Each number is 500 + 40 x the weight over the matrix's rms, rounded and kept within 0 to 999. Layers, rows and columns count from 0. Numbers have three digits each.

# layer 6 MLP down (transposed), 640x160, rms 0.243, rows 594-634, columns 80-159
455470544537513571492482468549493498565488498506477477516489511411500561489565504485510478559474533499474466478561503443533431521538539506532549554549457516500441570418523532525462476472557574553463444474395543437484518507544531526467508531
430432523497499474498533540466479487479444521519429480472490488475438500510476509458462430482516534502551531427535524449416498467447479529467564491534474504462417543519436539515481517500498526447554439541503512488519515504507517518516490487
459551573488513476505499497499487572509465529468536513507450575485442475507439472443560500492496539477549481494468515435480514507471479492391578559486552440529444449433573487494516456516491540489473486518520517580515553563497462480523593531
475489519533572473513475502517461495461423490414516437505489531493480551525479502545509545603513438448471476503443519494490523486483475520440471522483526495469449432481487451561547548503525526501406527536441459474497511461459501538604512503
501452542479537466457478502499488499555512464510465535502508510519469496508501552507404449478507493524497557526514578540507441541483507544515511493503551532544457556513529496580575536496541486514492481492502479495518473541483511501458494527
495474416518475491557528482470543523506462464440457524571539550546560527527500443452441508500552503464493406495582470529549503501475495525513494542474612499458546552502499459474551538489458534521525533540489490482567535513536491411422500531
437522446523522531528527495413604450522543496462511392446537492618465563519527492517543466422521531496510487393490513482480479496482519462517551466484529487502478484503476456503514559567485502490471527501548509459524503483563491526533483439
487477496586451423514503498445521521514446516485495469574501549521543520547549464484521450492494462491532501474459501421551394468538515569438498539482598524541507413505479441568474483528526442451507526445518535439445457511503549498450506555
452474486464512472530495562510411477423522526527497588514523520502544458514539520564457540474488476534440567492553479521435568534460476492525503539529547425503500515535517466584446453455514456561538542451514476479476501606493502503406517530
460615508483474482472547497527550504490460448549506545507544455501446529500442510517516476535506487489495479562501532551518540506482552477530525518484550518509506489494509501487478491488537506476451520527486478549513539467528483502497486450
469461470502454489496472493528498466499551495497503534543542509547531491506508516414556477542462512478465562498584543530480518539596550512587485447540507450533528598474456464458494483485475550481472508467509560545480503541447516466407508516
577446537524506499482583516466554487549542460492481532552568454526470440471549577532489504487495504503498484476500518597490484494560484453501567415494480469456514503491504523565464506444554505490521498500537546447540517493433417542557505515
578502530516486475468536484517506496494539546516536495557448462524469437472556497532541547527545514536553533531495529491454456504461494507530483480529544566572492468522518550494512454461494442471484480449533548499464467482530525509511469493
506456533572476475519499526489516570475460495508552512472425491553535492487502505533514558452481548501513522550469487519448545454473481509509484467542487476517509476508524515495522495540434521480548460487527514464476455466493487513605493562
489461540474561480519498455534453508434532502508517499492540512534487506512561413468466492483435559509467427475527526424484482503563488479446430475534478491463468485553455390517498475493463449452519479505491499492575429447538539473517500524
440466499499542456567542507500450527528465479440464529584477414478463504484537484533449466495489514468538494525487562480559452572532424493521543511554551544491578484496523471495551508461539467503442446509496462442429448505475479494511561523
549457482582488485533573520526412519558523517407475580521532487498495561440524569569592510460507500499519561539456555485495477449472455439435478471535507474505467461576499513519477593522537461567480539546523512482517493463476509497441456565
501517495510596538467502552497535542565506506483467464536433524519548513521495427466438455521496489553526491516525582499520505502507484543464455494503445467436481505488461525524443535531445549517440471474532531534558489498515454424519438539
539512445507412490481476572456494500522471489469514503508452535460470492479461493500495497382505522484513518492454511474446583428455418495545501430582519559531559436497561468524523470494519606517524538521572495562488536564449482535524504555
549494388502489424537511510433456495376443466463533433480505445527504432464435479502494477516496461500467476501500545540457497483515490435467489486447534446503511507543515446479433533520435556506418435459451493520498510523415487527457457488
550465445451530479570540479488602504544531556439548493615514488509479535515503512503554414458434498417600525644481515493394557522441530482458508414463670413435530523464521555543505492542462420492443539503453459462532481462552452427538453527
451553478478529475480517456530535442399532551486574618521469484520454508505441550473460444508463505518532479552521473411461479438472503481453436554501553517496537534577490585490441471512438460480497494440513524467544484514450472479437461474
540595498455468504562482487502497515503445475459536515462468538472451482519548503494435484488473508528489602528483533426489578529543463518507560513494479503481523544547513484483498498504451544462486542510439539356506540520537488496509526469
488527541494502569510513512501488483429490488543468454491520484444571490457520366566430490541476526530571517483478537477548540404565424522515467472564527514498560509469433553448496477566499526487509543536402472474485478454486449388507414511
517480442515560477543522542511509492442433531518534458522397504569457466471531467578533567574488439430455511498490471516499499527552527481491490504524501473602491503504501469532507439504468515493495544477491536589510467472451554523471529544
494524515483494491441535500432518487464498449488480504484525503433465533465471486462556503483495511489488459443553441491586481479450502541544549531477533553571416471488498488528492470528551551491439520514417506446556487548473534532520499448
452557557559486497539440556447509569463512538521516428468496520521478408485519571561515453479497467487529537539582549459439516444443534462490527487510523488446565466477521454485461550469535498606489471512473457530479445471535570523471515497
527518518543496486498443472472476442551446454556481512507532477432484494520528538497546533434544535599458483457508453474499548488403470547445515491544408568533459470460528507463461483571488466463483493544475459483518480498559504392517507477
495530463502461495442484526468493546435481495568486575491554467514564466421476508471546599579569458497458591571428449484546547502514519465495553481527557511583559481510495459489442484526528461503553540468566509481430452473513468485514595488
513555518535564508462469564500522532475571559539469506536557521513531439518452464434519487450511458468535502577455507505506473444535516494440455423487517449491517575487497579523478488544434506502460500549456524585463496496496502483570521495
522467533576460467476493555482534526524487599453468499458501462493442411426479527486580502430499579530525485471494511424487569569503584537536480488450479509524575552510498495515452497491492540503504492516469512500552480449510512517506497495
550493531490482512505541571509467528491543473430434469505518495510450467507542498503471535478501502512533508506535488529461482561439542528500487508547504491513515554440447467509510510512468448507532482493504518517532483536524502485491492513
535500554439479515443440521478529511507492443481471494512537535441532539466399433501523521511521548463502526547479503525497436535498459476451492545586531494478523490486493492457514523527503504488420470527510450507500525539513451487482526469
548512566558435514502489484513465496538549521491573498520505537464483557516539584445484493497457601528449460453532531607472505547579433578517514521551508494482513456429540497474540382478517489551504494474592470505497455515570494438512469521
474514442470515525465479471508520516483457540490476562558504479516407519575486497482466539495493499478457500488393483541520535536520545463535460465485546532515461551484447494495498470448527529497471511421481549543468476578517467425428457507
532427513531525420530461492476487459607495477510486563529506461537525562515484491496582536461419478470487519506490518508497525456546417452511532485477450581499476469477537433484474539475389552537459476437509440466407476465539524555456540499
460502482545517492487552470499459563519494460508518472485480556539482483499470474506448521519491439541491565459557510555572517470557488464560563559520462484543495454488554498503492526526532518534502455439533520422469514559510541526448514466
458477480522509531462527502499479451465525466552584543502489510491484515500549473514531468489455454493468526486576498559473559517494546507464458468485463475526524503505503404519487477516524518498503456461488477480444535473488525506369406471
497476531464554507471510537501452551444482472514483491455494503533534533437452502543480501534541524502491530434530450483532506505503476522500513489482446598508477450468532568508521568533513474528510526483470537523536547449625476459565466419
527507507453559436515488478483477547492505556479522536474583544462508479555465530412495524526591490471521512512583504497534449543534521512537437597508523501477448525515489494585505486461548537481505504472531488552509469460474549428462446508
555493540524458452518564514559496535524458490451523488556522446459619478473480459499582509506462510459509518538517491467470512503558506490492541502463439549561461487407546513508468487528547503455540544498424525481493558445526623493569440390
# layer 6 MLP up, 640x160, rms 0.237, rows 595-634, columns 80-159
538441497512526489513496505560479436504521408465580462482502527519568509524486504519478519451437512527508453582521536473610526516506495467557548562554555482583507470469422455511462448560437454510400494529484469468508525516568505522557424525
559400504555565463498497494443518579482450432482538477464469526468506580481437510502397442514529568550480520543407439454512504492481492493530571512518458506401485490520555489504483550456562507453499551520517425463522523427497506509528543486
454475505446434540491494521530468601526522516529533473502452464378444486452499502460445530495554537477510513510492510469506520488511509493486515464420491479458564484427567506430440443547478494511414469502469514505546548440469446513516547535
511492527460435503531533550500491526527505492514580491485549511480500504481638457473477543513464496442483483513480485496492497423490521504393496456459518550485489481476489564515496500487473451526519496522519485479586552454506488501442459543
505479476523474496466529501504556475481516452514461529460510484460413460500503502498473406539517455438511451484521408505485551494564530552522559488567489438452479523441458470465522469499499567572498562494584556397510467499521531535561576530
562541498478473538533478483560525483488508515515515479512522440558494495551465524524478422480530541442480510575553503483477470497530520584506510512494539458502400497523457522493548518478554489520462560441556519470514486471523532427522518490
457559557496450464499492463546528538555494508484521529540549494514476518566560546478516497497475562547476499533537480400503554498520452524496527563518434508473517474396458616478520520480538582485542445537486540539479531519450517530530475455
572504547498467466491513415508496446514536577567483485453510538499464436472396491492525494574522504444519432481459517539498501457485490545539523454511479554503566439478548527500584459544422536507509487523447478486470495429545494532547550492
514404454471534534482572496509561469462497429501543441497491501470501482450491536481459618541454612508559584480499506540547543453478585566467488484457442459518499545487485491573523512477568537539457509476490497536520473460439465510449441468
513558531506564433511475544503416477517490494472540514500442525483485507553484514502492536506527504474529443509446479526535564511578466487511562497495492506481499465496501493445508468513525534567398516506489503449541556485482517556563522494
498564442426436481453606500481508514509415534507473483490503467483466524556495489535444491487524533516528470459540466498559578527495512552531465518516524558475477543522401446442505509514577500537473436438488483497528488478499538495486454473
449518564522493560544483522463465477547516442482522490500447508510546473459492471481462518508451455450506471434524561489543592500563436476514578488537449437485521538518509584471475520465582464492497491527532487489543589462495490500479486499
459499479525488480467490424534535531522565499444455500483583585500419517497499482505585416558490481430446441499480430455488557513561530454505542511464484465500497489555440485533443480457543502523525472486501553498467506487484493489516480519
443425511425532492453524521457492489509471476492508487505582504482495463543523534479514519469559440472493528489530475483523401531506525521502524539526520462515569435485516586506493522517602530558485479528447496526487527560529533472525509450
471581533533558515489565451455471403559545587498528512431515469508534498522495521495545523414505519538500499429514438481440511424494489499466518423463489536505502532431446510552439479509474573449567551450497591542572519519534527466542540521
509498492506466447482532482539517528427521453505415516518473518561528521468455486497504504530495432548539428502523466462475503588543563491465546460512449554514524535573443489539495522486497473499533429550548455475577533506460456546509513460
516451554513514556465486496481445493507473466495562508533501534441462477494498569499466476537574562530526514488505540432474532518518437526513551494498468476471532492509563490454510461501483494461505466470487430492528479475520460517505466468
500537499473528452470586519471563563520471506444490560519472528512445546453446512521425512424464487500510473489495521490529514472501434376480508501475471511528582512518525468459503501481464548521510437503402436422469456564572516512510498453
527466551526528454509524492543560509556546451458456507491520555552482487510496499586458528548585458427509517452463476471481439560522520493514474513500463483499506481506525466518511456494486494491550481541538471527518488516595472465471533553
482530469535490405480456515522529589572552431551509430504436476537492488477496597507460501567504432505468502599527472487438500542498455513522394522513645468538545547487443455569384490472510566486553490480449479491439498447547462501414373559
500521452545484528551516537516483459522422538508524484492526553506494417478469481527558434551451534424421530542482516454473461492551522488512493521486492569556478487465432489518467471497422525548485528446485504532518525489509392487515504502
471527456505517564495462510498465518512530435541460417469504488492584509496479460515480527539466510518468458551537505510493528507468529484501445446486516499507487502525488495519516466548569448418551519541522493490508481474529458523488523495
522553496527537553500546563558404470494496490572447502498564511529481507477467502441472470515522444459491560502436484436563512516485445458555459501503493478417458470489552457514490527481449541475513495527525543504547540492543516492517443504
504530583504483436496495587550574413529437486520472519490436522500529510467529456514497432458500541559459519500518474422540490476489491471485457492520501518520565548450533454454513506475454500514409458470518498509521405451466540503558478464
548502462531417509514533496593472416478527528482502499481512528471548483493480521495504537476519464435574497522501539607439489534491544493532531499519518522389428432559518535510522543471496541482531489515536516433517525528511445549494439546
468563546499487458532460480509487489476556551575466528536545587533532538508446518511525521529459592510459494544430508495503493557493474559495511534517460533522462475469494486544454486451490493419467495543491460543382533501528409546521535530
533514355516473501564498460533488485481518518592494513501464500551528515539518496481506494505450499465532518539449516460421524517527619516579496493508494495460530512540427510552449580490485453477480519477525433516521451491495508449479485502
539553479510514443601518538490485534500522442497459471538550463540493463492459525465483489454469504440470609544551490492469408503527457466491475530434508531487572513483512495485499448529482547566523523441481444467441491530589529506522486516
513524451503567500506573513420491494536437567575553444463460575428471566566602486501481504440511492526543483487481473458487484501568422513512515539497567464456548476503521501441479522466505525537491535467509444535506480480432493530541510579
535521511478542455448500492511491500430452528486492521491559440515447522435475505485498492457522473513497508502525529411492504506488499470467510459385458465503585496513536489530427497532518459556538487484487493473485467607523518580557502504
472515502537541462475504475506476507498429514502565545499499549456512525582425473554522451487541512531523463447461468463500565481531469537475505427496465495468506433551534548430490506500510521416481457445528496483493493518483496537508470484
490529451497567465505507413502509467499481491522471508542461569527510475488499572506491487435501459556484441502450423510393535510459512588483481516503544519453437522474522524524582492523518486462506529475509469519483444560426461534472562467
497446520470481509488495466490466536498503539447484492547475495499429462502501498468489550525528562420441503494493552492546579555441418471474489517534474460524508496476474509505509524510461456496504482556529501544512533480483533494558545484
503499507539506530544538630513493530590479451466416552516470444509496523445575426465482556480494515531552491509503500516444497549514496435466544463423470459462543453543416514478495509482461543562535524519560456413515529540450472511536530498
491437441526463416519528472519552523539501491487454544521496478490452505506449569456515498581445564539506477517469502522466503531540416506549562486489514543410558500550477514502560467434458478525568518526493459460484542494494503511543483534
442484453477505493506416528514547490500519521488507526481513496476545511497504568510582458509573516524518538471501446447469502537504556557469438482469565516501510535487433473506507455480512484523474501530472510624495475504488472513502462524
490463513451558505493533493509479456537511480507513490473492431463471531433523617461479490513576486491495450475461469545516547517467483484517462486517536515472504533465568475437574494560490519561562472590547493513539499547519516471466526507
496537571483410497578442484485490494437563514492537447459449551504467491454531515469502511586488530467523429494472443469535482548532562406556481531469536443572539577541497508522559492437480479514451485588558477481472506515432513573501516565
512538462554459539440518494492502525484526409531451461479472496487560554517492505514467514486537464506579444414506500517534485498520483504479520523508500491588483484488530466534478467500469480430483515497563546451550533471477458498495530529
429510493502513507543439562514416528465531482538495551519489534552473460575534463544497518494479566423505528469483545487521528530528544533473484491528499564494538412450530508477544486520493545505551564549456509505492469539570615526478493474